config.yaml
n_kv_head: 2
head_dim: 32
rope_fraction: 1.0
attn_scale: 0.294
init_std_qkv: 0.158
init_std_o: 0.158
init_std_up: 0.158
lr: 0.00633
lr_mult_down: 1.5
grad_clip: 0.5
decay_shape: "pow"
steps: 10272
Each number is 500 + 40 x the weight over its row's rms, rounded and kept within 0 to 999. Layers, rows and columns count from 0. Numbers have three digits each. The size before them is the row's rms in percent of the matrix's.

# layer 5 attention query, 64x64, rms 0.423, rows 0-63, columns 0-31
079:577483514524423492574464500542600573501479537534477522513496478458465514496520493502501494451464
103:437481485499562485496520589508516442453531446468496493512475513460525485391474520524391489480436
100:509495536549469520454562494499470556475548588499514495541520514492456459495520510482595541613571
081:570565493474477500480511494507490535463480555458530526529470523481434507526535409499610536529506
100:543542540534533516508458496454521525454525535489499481527451528502439541585553499466565537584531
082:540433460389488480531473518535515500544489528493487525540514489500459533478519502505473581474416
100:551529552527523493493567472486533494468553553529543507466562525514491455568554479447591516540556
079:577503512490506560499433501506518536451440497470505440524433512489586524602524476488564584469495
092:555481500482477552506470534584494461557442458484460447486470480510521451537466443457434474475516
093:442517440470570454584474455520513544487421511506458537550476520528490586480531518508468493446410
099:505577427440465455494443510569506521434388448463512545517521493467530484562510495461517548492519
111:409506445477499469549445463506467466487494486488474462519451449579516551452519582514433476495434
094:557563515527436533571565494485496526515505507516560542436516501504523436471518496436447498476465
125:565510461463498412582462539500512593574504490530447481531507457532483479442515520474488436446417
114:485450509445481539449549500488437555503504477571542518560599458512546485425484495443471528487557
125:465542505524522504487526449516514460511429542497480474446466530528452493598491557511501496572484
089:468501465550536492431524547420487567498517457522569492530533444503518540507529431527466535488553
128:616471571515563449533493427481569518442492574498512498503501525491475529527546554511481485527570
113:416475419551518468460489533481493459523438483477540511536542465552461490583536479547416513512421
122:542430482441469430470514442493504452491466413450423490523506407463518513409457495498553516468551
126:561471480521506465447546511457521469558454513540485481449459525528451471497419539580589454485445
107:476578480542557506464478500533562494489511520476538434445443474490529501525558484560520511510514
119:456501553513517429443458470530574500530445451521532506517586509545533522546488536581478504500504
103:447547535574518509586442526536528460533592557495434506523432537549449523479492520473509585443517
129:463485476480570505522470446501460589510553513563568499480481534511566476418559490501472496520515
106:513514457542532460461498537402582479509449533551528525433497549475447510454479487528565467493421
122:479441530486518474487528468507405565529541462490470445530510477468472562529474400516487519526421
109:476455500472498491465403539514434505521544446530500488506502530479510517517570528486458575531495
123:502533495439521492495549518573504526528537516529449489520493457490494531535482513499489482511600
111:469559435451495510485537460537487491523459438511513464495455411492507603538475536450510552540473
124:489426452497513537540470504427517499518527466526468511487460514511490413482512457511456483528478
110:513466440545457446547465573546529504501510497457485508587486454489464462490408490506504481558569
002:473484482584566520462450441521515468494555489497496514531484541493540457534465439532552465465494
002:496576572527532485555457499467563491497509519422466433464403536503480506519536519545536514524485
001:493492480430492516450538522578454455423486489578515511500558538464566523536477535447458560499499
001:447531513518545520520433497459452521471504450515538530536498480539490469503525489571471595456476
004:527491504514553533491409492453498487556485547476407451460409537494476485468480510507540514472460
004:519454521462466479467595521527491474454475450525570555495611467482536503571487471451456510518534
005:523419483493478505426586529476490534475447450557520520514551456513520499540438560506451569519494
011:499431505472497480446602509520489504436504438525554576517585469471501471520500489448464505521496
007:476514546523571576430516484491543521523525465549490471483495489490517516496430511504549531511475
022:494450500457462483465589496531475498446513435529577565513576458500528470552482471428480470540527
017:487519447510492451580410520465507505491479591438417474506419546519432527466536520564478535478484
023:508529505542541504524409510471547534570487543475430456504432491498467512451502529579527529467475
020:501491494448458431535554538534474471416483548501526550509564552518519470545518505475424492504503
031:499531485532502466541394531474506529536483576462409467502413513509451506467514517559522539452473
036:518517528586595560519458488478550528552515474476455433502428516495486508443520509525537525466496
058:482446543466499526485596481527496497457509442539563539532590486487565458543488506445458469535545
079:498467495425449481470563493513450480455486532564549559527564502521518505600495484428453456538511
057:513543464483451443554433517487470503463441622508450523500473552522463519564493538513484521500438
101:535510509451492495463511472455570503518503521503458527460411523541525552487449537457492542470517
109:527477509542535466476413500546518501460481511536554537447507435499562520538519590427527578543499
129:460524535473543507465528550561526472455483484410469516421530464450429538468550485436496451449449
131:513439522466544514500509542514474477521492500514566489529422557469521462523519561474531469413515
151:456521464484607486518520435383490539473439489472479471449523506473494524544524505540490438522516
141:446507576447496476497500518488569542474529549566501476526550547530469498466495537564544479533473
137:484425413511484527541557478484581526495533476556520513469457573404468568430541550509517498510469
131:477531456530521443449476515556527521514505543438546480463488576519531494487460599458514487479570
140:456551475492452569492523457509435501497537540516431451550460531567450476468482507488492551513571
148:483497494413548598526451523471467516463566494462477517500503485492511490501482506496521537479512
136:488547455516510530533485552419448427503482464504505573494499551523506510489533513513462525455446
128:446489514483519527495488481557468507509547511432560481546506527501545529577488486451532462518449
145:565436437461563529455525465482492464493529511473521548553527453527465498477535535492487509536487
134:518522469475479560511499500526511542468395576510518511498464529474464579471516521443493464483553
# layer 5 attention key, 64x64, rms 0.436, rows 0-63, columns 0-31
077:414547539492427489499491497500533544493516539491487549564500498555560478565566449510436528529467
098:526424495549492511419538513459465468427574491521430485464568443467572489493527490471448436504517
086:505535498550458520512494520455565478494524558498531476489479457480430479436549527489562617560536
094:441531490529488524512443483493470534509448531478558505506471464483431544446508519436564571509514
083:468583473464563489509446518478563574482486460423560523546507496537480523548526456487519556440515
085:507500547478503490537508498565496429480505560500362455506487522555494472536478514454513429572490
099:476568521517499512558484514456525518478484488506519530521456509552464555528554476456534584477546
070:525536547474456488562458463406472513489519515439490539470555509518473518529490536434501485481511
099:483416565425470522510580474515470459469515548533454449498479480556517520504506609461440450576475
073:506442430555476465528501447558454454515484512540461512468537525485551482462480496554475447447489
074:610516491528520468477519503503485501521503492505464575473495521446494421585420547490560519473467
089:517454488501495435514555499489533453505469504516420495523551438481496499532435554497430500483463
104:525413522470554504479528509548558541470520488532450532570438463528532460489469540533551495450461
094:525482439477525483529432483490485532511510497463339513493468478558459428489481540512487449476500
093:507444531463480478514505530488476514547521508541508492537554536439527471502522522475449432572506
103:557439491493495457465511488576556485566479468458463439503495474455565468499403580534551491469431
121:441445483532494513513521494418488540493514506492573498549513494506521484469525446500446549484580
089:478424505502502501533478473478579523428538480514526541503519498516437500582534509472453506453573
100:470458417508489491497487483515441432484509529489503523479469517556460482595488479501498456543430
114:532442498522542541454600479509482421551499417503472509488496431416577486459548474483520484495523
104:455413438559480507538525517448486554574505514480497459479449464517494474435509562528516495440492
137:455570509527495432501486544555504556528507514474558492493469472502543516455550447528550529457532
123:496520542525522533457462517486566520469511430458521482462584561589485528513446481572518493535486
132:496571512533462511538456553448451474475611525509466498459546496471519492499514497489543525409546
105:533518466473513542527487438523437525482460521515535503494437518502466477411488517493563476573532
123:456455490499471477421555568500514457538501483534516536512537490434443500476385411482561474438451
105:410498522471495504432534468525405484504511451471462463497518438476441506493429459500533499504427
110:565399528503502498468468600511477507513574463534537538490547487421533524528563503435499549480532
090:391431476501569535539471472511536533527572518517420522532454482459512580519526474467522457468474
119:549601472413437476506574518493536500525493514470493472493492504512493540549484510458484539559474
094:481512457528471509473563549517484547527559540491537477470511479474447432447430418455519495433504
108:477464506592455505566467585515488525528501476456530517507486526518469488515430490508497549621529
004:528517539500479494541430503456500562568470538465506485535506508474495436508570507529523493463611
001:502468489486549532531506561491532517484498513518416496558443547477487517527518581474521474497569
002:475485458495542502450550517504539466482508474551450481475549510505518564508446499488491490537397
003:508496511479457502537442475465486553509480508438552516516511477520486438455584468518497507457601
003:516512492534502493460550511401549499440466514601476462504528517467494593557457522505516475538483
005:526498540464434461495437493495485551526489510445586525508546476498505416487520440532499500475564
012:545535486457418456551415495480496546488462549451571504491529501490489444480535480538500519487578
015:500495490459456490536430486509485535546506516420550532518504492501513401461575484498504511448583
016:518527479446441475538400501504483551518485525427541516494499474484481464476536523517504525462603
020:454474511523567596487501490541503472554540450495422494550461471516528508441544515475536487442535
027:538540476495441402506506522480485514441455549520568510469524520499447529571476515503458519557467
028:552526460462441399527431526503472536486483529473582526464515508517463448514507514523469519473536
028:516538482484442423505543496492501492464468537502542530468526531506467520558492500488450520588460
043:523519453468439380499482542504469512456451545526539518458503525506433517553488539503461514502480
038:483505533545550579504461466504533516558553459471455473537498478498537474422487499554560507464529
041:457522494449526583553554420556526463505522486446470533521471508494486501480576504465464485552551
052:490423529482508510511603416492516505504512437539556493524540460488537437468497508485498451576540
091:520559470459469437470446546515481485479498577505450527452464545512456545538493503480475513467470
097:494521504429457528489597472440532503545516499475438483519444570530470515468452445530469456457517
105:531482511486495473467460474502558505479487526528515546443457477524549544530478591411504581512524
132:457553524494521504465520523553537489455493484414438516418567442469434554456532459456484471494447
136:491460533458559517481521559541487467493483490473540495492449526452486489501537543447527449399488
166:473516449492604497522517433389472524484435481456477477445508497469501516551528493526480443513520
155:430509563439521470501508500452561556460502548553500468512560544523468504487504533569538460539483
148:484417423505477533545563477478573525493532470569513517476460563401466572438547533509511498516457
148:478531446543525450454480512559546527520519530445541478455477585502519512464469598467521493475559
149:455547476493437559489533454513433505497528538525443455547463531570453475472480506481489543515574
166:477501492416547603519451520478463518471574489458469514503503481493510491490480502501522542480515
150:491545454507505525535486552413447426497474472511505572494502548525504503500536510514458524457450
141:447477507467506524507492482541458500502534518435567488550511527503545513585494483451525461519448
162:562430437449561529455529468480487463487526510476526550558537451524470494486536528489485504537489
150:523511466462466553517504495516508540461390588510525515501469530479459567481520525441485460492554
# layer 5 attention value, 64x64, rms 0.452, rows 0-63, columns 0-31
108:456524511487523435487511507416486550522558524500590428479516545458605476471474514414444469491470
116:474540511481482445536470496448494487557511548484509434509425458482475512524465505551525570557532
114:507443516522449518536546573474500534495536422534440532479524595510513482494489448523514451480494
102:546492479529538522514498432451519538551416535531448526553459503496445528459545453515500460486560
129:479483495509483459438468522542577506538533427425464559529505461531562485611513465510509514523507
112:499492488499479554515406446487494494512513467591541520492511500536527541507545463410526540480419
102:440472529588536482495510461461414576471493462540510522489546512503492572572451472483590481524495
102:525487500478534526560557522468445524545453455507518446536525444467472467500377556454443509500544
126:431486578466483495469522567514489514458502514471427471500508467580463478511558502462433518524509
122:478553410486450574431493499481544500584472571512503429454446472535458498467495535454510491439511
131:482495599570526538539493418506498484559481491476510482520482527520493494423558503542485534564496
117:463473423480484439499559500523429460429532469537507578500553445517476493442521523480522526493576
111:424487486534465487569532518530486477509509570493503479523518518478455619499511553546432480451497
107:541497498500524514462479486540519487520467426449447459457507533492602474566452476530515500514527
111:528531495519460465448535440539421555527482552487565573486499538533481425525458457476539556487412
111:546539476494494482485507434473477468562581478523446504515458457463478482518473512515475503533492
114:478494465519491446534527511460581516516555466493490525476453562542488500428496481546575582472566
109:442523465582491524488477496506458478493516563518545489560464520511465484575511508512497473432551
135:572538519470484485437510410499544499588503465560510473453570513561503506544544499503419446537463
113:534415482585401429474537563480541538510475482527455458458556483514490547504508473476517463516462
119:514411525523574491517491536521495525499560528537511631470490476540535487511539526490498478425495
115:458469468545502523568499490415488545536506515434472476485493495507521502484482508469506483569491
114:378584530527475405553469496528516548530506473491470512510494535473538518443499504466492421449541
116:571470510463526495499457526503449527455469441472445486529499551562536521500484477465427524540474
114:483507564471524499553500475466401462528497554504470439427505510551474465510417511507510461471460
125:548501479508548527496522453454497461453482492508537422459462463505503419474548514528494436539509
105:516492460525523479507532440521491482554477492430475474487462496459455513486610523506518549492474
133:499465451562538510518479511509453516487513516573495440482508482556436427467522475463507575392541
114:483472546581541478470460537452443481565503498488484442497570475504417445546453442506413516513506
108:496553488440567480500478521525538481468457492469473539548504511495489509508481424529459495523459
121:483478526443497433456435513497527454468491476520526475513519519430536521516552483514439459454528
109:543484481505491459554473481566511516501595467465517554441504450472501489539475546410478493502587
080:509479533480455479430522493543517564509524530540463453544519516482494402470539523532467507473456
089:474444495547473441536493570496482458497550544547449498459467506489472485468460535515428464553513
077:511537474524457539491572550554487501525568477480559577416556453541457515481563494488495521459486
101:517506489504483523519523428480460519503459442452531464546543482521502501493487565513433528536494
079:394482605545502487514503563486467519465527577529496433443513530552508504531510500532482558476477
077:483443541518472495504473544533423469504498514506513514485567521502443415523435541477515528475516
087:520519483503514474471476544510500488498529482554534557521523572540452573568439432457539491446491
074:540539467475490509474481488494540450441555475524534505549466502506504466457564452503449509487558
084:563537547439526491489523464503469526494456525530461532490477584462496531464488505503491490549485
085:470480497548501521473508553459567470514468575576512435469525528503450406491519454496539547587537
075:563475485464496503414489496484465458432481464533525484491542522511469526497501458485448502511467
079:489573576496482477438516489414530452554488483509504450497510471531492507532522443502468558447497
083:543458544455498478512490478536578472481522408434482527429514468520508490485502459542583500462487
072:521483502490463549466483522457480521463505520499505487463512454529510525533500485501526458471570
084:464528536450515493491525568503495511460436504457495465532537455451449507609481553505465452521480
074:531522565583463462506524510489471576422500469456476465468453464507489516453421502481502482482550
080:529500489501521443428435529448520553537453483445457626550504443499551475547470501484476484480500
090:458468483488502416479564579475556499441547556531526470464497511448495461508443486561488528474556
096:469520512489476555536503460555516525518427381441572544506506489510572521481525431531496458453481
079:430521508450454517540514495537570539487570461496512502541400442538516460494468498436526498520460
072:556519520474517493518492574479450516456520510549459467435465562544472465550532470500474471535529
078:546494429540525510576498559470544551500483481462511431489482596487567500548512435499560463445481
077:556480459502576493513516476491534506522483478462541430496477447530555540499461513519430512556527
084:452525465466484442553478436556551464479496434438465533533480501541515510538510488527477504450504
084:521415481461521563580534437428500484536487493464492511458501522477375443495475551489453469517494
075:541521505519518516528536489541586555455540476525498455557592482477527487438541441524453494561429
081:540469539487553496452488552551507533456569480509500465462507459467477525457492502465482476508530
082:493600449438538518509446477509503526497528457451485487481541459587537526416464470518515487498536
080:464504536508490501438511587491520520507551520489515466492549591507505489525483524494524590510514
090:516476512560462535472523527486458505479480478598463495484477455464448493552474537495481435532550
072:567465552524420490505485546559520492506433473416551458490472534442496514542569530519516546526524
085:531447523554530477499593447523428480503489505516521504500463527435492492546607554490558483487535
# layer 5 attention output (transposed), 64x64, rms 0.373, rows 0-63, columns 0-31
102:450491513546551479473449506497501528536538533493455447530561475472488578498523484477442451557571
105:560493518458431570455481487417494447458496505465477491485518480502541515504461442486429508402475
102:513492480517486499511562596531524405487412461475507497540513481431575498485547492469507510561549
108:529521501511559562471455441467555514448548449483477510523463473534436573513499525494569535507487
128:401548512441554554503544506512502571511493555518529498524468469440536516447508453543518509525513
107:576510568530452519539474565416494477513537491457530475433530557472457463438552526572497431530530
103:498507455526593473488544557527510519515529467549545470480451452447521508471494446569449493470471
105:532528486454547466467507563516551395489496533525579550470479429511577503476440495439492532419435
120:593509548476461571525531475511559464505539490527520496472521562432539560532458478488467531504467
117:579476536547431483539511489391459538584485474505477495465489421556501495488488498488496539514515
123:555480507504534550463515538467466560500477480564567454488511481528506452478525592492432532509519
108:450479476466456522445521531536579561491468477464524494468500436505525454548482464498533512500547
106:544435539541519522437527497520474467475498415523492462560447523515456422494449446453532558553569
108:488466492481528504562468470477544470477533504571502510503478535482524513437498572510482564469578
113:548597486467491491513464535533465490574498504463486528503560535490426434517459502527474437494486
106:477482521462484487520443456454509462467498495457553464452499506546489511519483520517518416476560
104:514554482536545473516419461503492490416455445462524508483439475552484495521492480477450537474520
108:538542440455424457450481417484513520493493477478532524498564453482459558491477433538512461562530
129:443469559520523524503533475482523529524520508514509469500526539546565458472543458466531509527426
105:498447508444504519557513593540460498445443467552518502516568536573552500474560516548503511496550
114:461545490441463495514521423480469524471536528495549415496455388452498464534507568496569490451577
109:552589498476522578470482492463535472516440503495534500560530521521557490483419535424533470504501
109:453542470479550472498567466459448517454542530481451454507560485490480484530469481514489580644460
115:534516464492561551583463503488531435528529518517484453495515466428553531441494504531541475541519
114:553453423495440487515425532543412501487515489527486462459502506520542493497480515480500430446416
122:469538535478428496454491537423444455578484472537477475454471545543557545552537504489461474481466
101:525463447459380558527512535450516501533493477477535540522411495591471513490470469549446530483549
125:477497485539477530476496505490528476501449462558540491493566415562497488521528505491505430447548
097:433531533477526491539440429496508524560509482568589513540574468453525485510502525529483528484432
107:464506464532543517454473482492557438515437482517474463518513534529478488567552544512508546493576
114:425482481513511508545544527457536472437511594530462458569477531421436539542532509516525548557467
108:398529510428509543523520474528469535473574439433533530482463471462464441546444527471539453500468
085:529472482518569457543504431470492476487483572497478486517557548473526458454504456542488471580505
108:490548508533615507581472418490515514514491523506471476481385482455521539480482516551525542482476
079:548522468433494486468429481434464483498540499469495547426465452550514488524509464553527505464514
108:420419513477526511546535456533507490492542479484494459568544521485591518534460487458442525521538
085:532541492524534523458533581490530492578512533520512552538427502416489556494458430538535494457551
089:529550403563540498495516495490471538504497501507535479505465518543589460432487512560505453503492
084:467582492548495507493551541474487456471509429378496502430485501519519516496575503523538528442416
074:474430495499482508520500498440485561507496533531567525481575514489453512554555464577482481582587
086:467452490536481430461548541495496486508452494469546491522525422495579477549524546529531481565477
087:540521531535479532491492512446503494554424471561481432513476488535518589441579503553503449502486
076:443549559470446579425424529503485524517468507505525492453445469482544496530510497383476481506449
085:564569489503438451418429529435506437511538513532449494456550486491490504506509535471552534525514
092:537520463455428532531545468524463513478472525498583498488479450521464493604502513450582465473513
079:500493522580533541491492501486548450523454549535540483484448576497458525526509558449469549518477
079:503412475513519500525507471443547531543516516509575476488487437434490481455491569497486468466554
073:536479595526526537455474450535444551516537438528546521473480568487500545483420575457516492477481
088:450492505526509503506475553553479437484550548504559503488538449495452527527485527526535467448512
110:498527492519526578502467500516507489598487476524464483567437471531487531426521478471596533500514
101:493506529481469432434562518549454485479501498447542538457521498494508518537493507422509537509513
074:503518555445509535470462474582477529533568444500504444514545485480505438499482488493493467431587
084:493512516607541558507508446466531472532520485466426512500455530575463498519462511533487517504492
073:472502510592498433485541514482531483502446464492529591461524457526483482544456510457482472470484
079:486472528447478516527511534552510512430419472512528537538501489496494490474413521478484488566487
096:537495490445497507537550521498510433527542482517532571443502499507503384529475529447491487502458
083:489436500469495447510472448509428450462462504506477509492484482497510604447440488483518480501509
078:498463563533449470483532495447427528497469479527525525529548498414555444498506522485555472489496
083:520556538484528489565433419468490495526470554505507521567447571592485535467554515498488495494527
101:486427521527466486434485540548452494502495448578548531485600452521523490533516473488488534472495
090:538553500495556511547526503477511457548449604545433510473444546481494511533545507517524458490484
101:487519517525526538508483451497446474574534479482516449519488541488490544434556495522480519570461
076:457547515520501516531495542442468504514523536560496508445559504471621539539503486457497499497442
097:400499551519454469517402479504510516511542473508492476522516546512535513456485543568493510493505
# layer 5 MLP gate, 128x64, rms 0.425, rows 0-51, columns 0-31
093:516490469470453532538448472504382596459455454495472521519475491526450497460520440463478388548556
109:467510572450522436466510461520492509508539503525510518428484508425428510500537528603413444511433
098:481500511478437464498544476549508561521455491477432451492525517528570454522539472519459473543451
094:538520497489521487522466531518621493447490540516484474535560487531520557517523521511478489536494
098:468510536504387496564497464427531454469448493527512572528468498500448518501501517537537447518501
096:469446478487495544516494473467473503474562550555588552509469508512556442508525607500524435448456
093:537475487552464496480528506606531472476524529504531551492462535537600448465530475538557475492463
104:486563446529515524450547560599512530526439526525490547513504430542470387486490464470481522531500
098:498497518495520566557441529531452538468515473489507496457466571539513556530437433562508512468493
101:521499524523480425523443451553433429565505509513452513486446461549542437499500590458524509507569
091:435497470557513549520506455507513463512485507472489438484486586460509566433552525526475527530505
106:564560495498553528522447454482537531547462486527444477515458511513510544458508528580506500503440
100:540519520484524441492564539519473499496546493402485569506522482479457482489513479524548460617456
105:524424463470508456451567554493575520498570568550487535479530481587470497482484450495516482516441
108:512469505481455526529532501457517534486514492436440440535521498601411481497465473569487485594484
116:514496495469423509488411473542453526503485502443467458494486477497538483516462496542492505581549
089:510442532504562523475497454504523516488490450516523474527462485508574556435501509547491510555499
095:489493601542471439503496518499502550583425470475447575422486561538525438507562485533474519487500
095:530486545488484544487545490439452519578493458465475507516505494475454462453524475521441497481526
105:521486468418507522512464486519405484529427488492482503417487503462564569503452474515483502503547
092:495517465520469455473475506546554520493503513426520540435515545474465544471478517428491518439505
108:521520479456542538567527476471530515500483559524531460482520494417455491486472549508462520564394
105:532501569496505429469476522537547506446500582537431539509554568521482544476498504581441466510571
111:516485534541515523440528420628448493468487468475403501529532569514491545503488464454469439473461
097:512517495562516434474510483526494568547397468476452463461533512517509431578542487527476447501503
091:480516475508497478526538467411444451495431541503452498571572553512519525495505585514543498505517
096:502463556511527394557510539509465489417512511512538474464504474534483496423472485505484522472531
093:463515478464490507481460482544441465523449528508515516460441496516515532488554582539487442480558
100:508555431464465453477484487486487476453513505520494533434445464490490416524492535576435496547475
101:479536495437575469488486479463424448447472478470479466516510456499529488492412466532472491487465
104:480473495461423569538524453528525502498488540562475499468543446445477451511471473432468531482446
092:550426537477495543507398512539464483531493542453463503543477522525432552556409462490523443469461
106:497484495502444535501431477467450411481389455452510486511520509512517467552441502491561543509560
093:542544489446566512579518557493441514509467528496526523500417420539458492505520588526497418437514
106:474540488485458514521512546542516541472493476538461521462457465553462510459551489465479376514520
096:454494477491462457506511433552566505490527501587481491515470446568520426517484469555540531499530
104:542485564520467485522469456479501489483443480482490471554470509509492492544485516522479470558464
098:489491563528503556510493431570462450476508433491481498491432497457455456529580525535501392520521
100:412534411484456442465463442560476483503495528506390562494538494452542478502469540473521548515483
108:511546545491453495524595444469497535475469507468481517530500534545423461562444496477562508488507
093:509491543546448387535436528547486490519499487491485461486523465441454434468493522471514529494470
105:505488515433504504603429511481553484486518558491543462481441445512484490511517537452453534495422
094:491507562448504512600506485521522481524421492476500532583518502536484495496493460528484532392511
095:475472432510476545487499451483431553453420538439546563488457480522486506505485505563435452502456
097:556449471519562464535517486574538517473467505591535478444570530486461461505515506491599591505449
091:466492496530482467485488545489498421476525500464527466490514534507482469440505498505503583538407
097:489411506551480484565479493501535549413538393544440514456474452509418530474472472448509505520471
095:518465480495476431444505521492489487515406433516513479443496486517538422449519467579522486577532
108:516502448480470558503528483499524487428551517533502446432504476564570518472479472559540480482522
100:468516504499482479529510440485490555513560532496513508491451612510450406498526462524504552480435
095:584460584407454482508519549506507533516518577488542493529406434480483493554511501520514540481491
106:565497485542497510511433555496410379537470463467467511485574549513562512435419490446486489508553
# layer 5 MLP up, 128x64, rms 0.444, rows 0-51, columns 0-31
110:489562520539390469479444524503531516431519448494467553530472496491418427468510494541542486576570
102:502475541500520547502474598489496494516421452491515498506476459630482490437484447425554481539520
105:456524511488481444553511428509479541533440515530566497511482498450489477491555548510434451463466
099:452520510462556514539470508506548467461464528505499487535465451499444502546532476515553555582512
112:552430593556469504492466409439488488495480556495480535466513487519493566491558518540540459519524
095:508514480523532498493525564500575438505478496464600566470482493456465519381476518513596487520514
102:509511474433539460523500441506545420496534565489526491507489453479560461428496489497461492561468
100:506504396465492455450498499533592473470493554482502549579509470500452544481457465521519559455488
084:492422492517458584488531466493443514519552515493505508509478510470494501526526392469540528440497
109:405576502441461480511541547518493532514486518514415487591486534508400536488530450460528542485514
094:541503448460507488397543563508535479441513516587547561434515495433498451507491521499505462509564
103:529571477557534535550447478454489480509435532499477499506420563526486541433524494524542473491497
081:479541487463525454422439579524517524511539522529585524506480499502457547427515516486483487445474
097:525477497487483486451515544514490447535521554575473512451510515501600512544465486541577581570490
110:529507487446420509464504517533450582553439529503538541483456501530551445533433424488442479489455
125:518514466503609481544515569458459410492478535567484542482525480567481545543521524567521522500515
092:555519532490581488525510486484518497519511539547434522491406554522476495450540502509538489551472
093:583505438473514455449470478400514553468513480479547456484540511558427465501511562450490487488519
094:576554449385563501515508421473494459534501501501495537521569522434520587462443502524473521477471
107:524504518531487459545457508515454503533541507530506445502548503497592436474522505514431534518520
093:498573470500548507499488500478522435487446522518446461546531531470489556496550459521467441546439
112:503506571527583442474489486469491496422471544524519496502539414523455513479559471481523523523472
099:461524523524494524492489484464438476559536503441508500476452490490457516529447524487515498476438
101:576466464539428494479453534506458553522470454564535452520464442518522490481534491512585554455612
100:497487474528508439465541479490469565548500528472422454429492494565490491484549471516453540495475
091:475507485418494465483425491480522483523516480500461473504537438485491559561521521545529443516472
106:478569482532461525372509451579464460568503394461456513535525548486469575504540547524509460447518
083:442529523552467553479484569479488540512499493471488554486447518589403461577516499557491508486514
100:501444537512463484460434536500523457573522448515470527457526474542481440495516526508492547523562
107:521482465552455477487515493516475462515494435475510359522504503420452449493551583560479507490506
106:467524489490500469520505511502474491497434574512495509515532363459465510513502556500453559467469
090:546517534507576504552454497556475561483486511518533493499547514486490481467454565560477535540529
099:558498514540473522466505464412503462522547625453478531449495541583516526544487464496506493518575
094:542522457471493443547471516524501511535494422508455469502432498551526485534438514431493459529533
103:527506528509533503531513540497464475506510501468467482553489601574417548425438539443491468491534
093:521433457514483514555556508467577485493514522533514487476539489537451567473584545443500481503517
095:521487484553419505500581490444460557532475494479501488541430502466574533531512437526476531463486
102:477543531477533463471499518466580469539497524473534582465460403521564534551457482480515557451443
104:475483455530452389513489477530520527527460532438509547454554513551588479543468453502551503484493
105:477488500520453435494434477467534469580546535562486503456462468486606545435552437532546511522504
086:556452511468501578456472433487475468519495522476460488503448452492476565555453523539476497537550
102:501520504538546516489498465541514489444565550536529548484520551499471491484401457562458507498535
093:493523511451504388505512499486507545576442475504448503504459524482509480546483458434493532519544
095:484492601472464433514487434492533502499555513443508419510533492478529486484473545480542524514572
095:532491526467438535469524521493499420460488462477486478453436433463524471503465469410462452525499
084:511573475473442481492530544529508410550474540474501504435511528506480536510464496541471510499341
099:469541485430434480492529500522465509469541462444535509486509501421497543446569465495531585542502
094:504516503545490529524447448516512518507453581571473400500480492469480485567538538433442552486571
110:500517525492479502530546504617440475471490501560474462488433427508574552493540522495452442495516
103:486466463452518431510452537472549408482445506525449442516545535500497528559508473603530525523551
089:511504468487509535464508568498528470464539482555458596467514501475479531568516577421512527525541
097:540509447518508540473545523498494414535464439531521580514526508424507491451412483551463455494472
# layer 5 MLP down (transposed), 128x64, rms 0.625, rows 0-50, columns 0-31
112:487467484512443547505440478477486481495511484480516502463438505440597566514452485476584569489474
101:568491484535486483497484506445497511453465562491559471473470552463465545469450546484545434530492
096:498452455474455516421535474551501449455460508539464567547535516476474525573520475496475508547489
096:475475543578447494498522436523459485564516485499560504439464505442454422476465538430571575498447
106:430527507449520486405529582471540485457542413548452518465457537482463460482458505557564491532528
102:423521515473457542542508437518479503517535491495445500485526497527485453489506486528481540448477
095:445518493512477419479478526545508486457543520460491473464536452520531567552494445473557471497436
101:598518574499490484474542505500502461545551504542428480454525489468503550547491525482538521428525
096:485492563488504493481444563496450511490514533522501490437538533477477515509567510538590480537536
105:441509422473432507481474491527537500540491548504459488554498494570466521519448438542462430471531
076:525466486508430419530520538528408507456460519487521526472524445511518425596488433507476507486516
097:438466552511460481454575576532525472506572468550547477480559452439519456446493529463517530462541
095:507427551468512509512498513526508513544547454460459479567585473497483536509492508585526499567441
101:475504522421506455498485478539462475498534579488496481505441547484501559508463466458492541504484
111:537577469514565499485544511539510499508508517483530471438523480538411500449524519495481517462455
116:526491492501461480475583476473510564504447505509548433503536556522539420520565543531518495505427
075:456423493470464495483493497546492558496542464469555479511531501475523494548471479425471485435552
098:463428541478543447489519548515449498482552486530495503511507554585521548401463535499508499474530
097:456441547477492465514474571485504527464467489550505495470450483502537496499429611486531443475548
110:491518510467567520511540494517552459475502455537550536491523497516489489454493538572521529443421
096:512536512487547455477523497531544552471560491504552523519470459461509511505438463521570462457504
104:554520447532513548488435568457549476542509560490431460561484526500509524514495547494424549578521
106:534543496476501506515471552538484477476520502477458537479428590591445543552497507546549486435469
106:487571540501452520502497523452476497477517505473550497505446511449507466470522508480494435488406
102:537545471493533534521487521553526525473508482583515460559509439525484534534529442524501537503509
098:529465553582484497527515467483437478435500547543494441545551475521514507416449499501587512493544
103:487498498526551510513525486520481492453531491462525562509455499519492511469475496554461522428487
097:480509494601434464509572559533504405558453517490513447549537493465536538490520510506437495528474
103:505553417515557508548500470475514474465429555471501520521527491420475470497462453488489453501517
106:496465482537530582442519541492554496477451486543475446450536527557501501556557601545493480465471
100:458510486533476504461442532502457459453578448463456482529515478517451562416472500532470550493491
089:569508538566490525535479511541473482575544548526487531463470448483499437550501506488530487544484
099:453425499481529513491509513564590522491463523477507524526447484488523471529440448539444503491491
097:510476469552529508433550505519563575480519558524551464559462468511475494507443482501522542510511
104:484486434486488519441480481470486596442453467497457595497532496428498467500568493603497461520533
099:436524488520513470553529539544480527560513492463455487501526421515525463588480440527479463492484
101:463575465522522497514553492534513509466464491484525463543516538494550532483485462476553458447540
099:495469533540465557443528478471439518517496528548491501496517492529493422487492548475459430488518
104:432480489571480445525468487472462468485574487482416512560545515475545490471486434519513529551551
108:567488449536460524527480589573490511508429523529458482503477549482394515467550560431478490428502
094:508543555511479481557494515436550528512422527473456582538488471542522566537571440504433466495483
106:547480540459502532540521545486510557482494433424549608487480540524504486547432452491508519529526
096:508578491438523517434481556544522502458511444552475550493438507444544536501501499510508509470501
091:512532509493557517484489588512501451516505527451449506381501501482494537557504496457457480526454
096:482498504465522503520525463437488534497445427504515551507411551485482570530464473510452506481538
106:529461510472506493529465470532527559470461488546520493550476482447568468543512507523481462538621
100:482540477346482525519524510478481464486524486478505486512482511494430536501483452496520411486430
098:469456502458537509539472479510480569527570504472459566501518566515479540500478447492438471472448
101:522514529462550465539509501528566505525557558578508590519481517509402508468490522473478519452518
103:585563513598498498459512525478451502504517461549528448542491554523492480481438536443450410525536
086:481552470524540493525456472504457482551549428512452503471486588542541555515518477505428502514430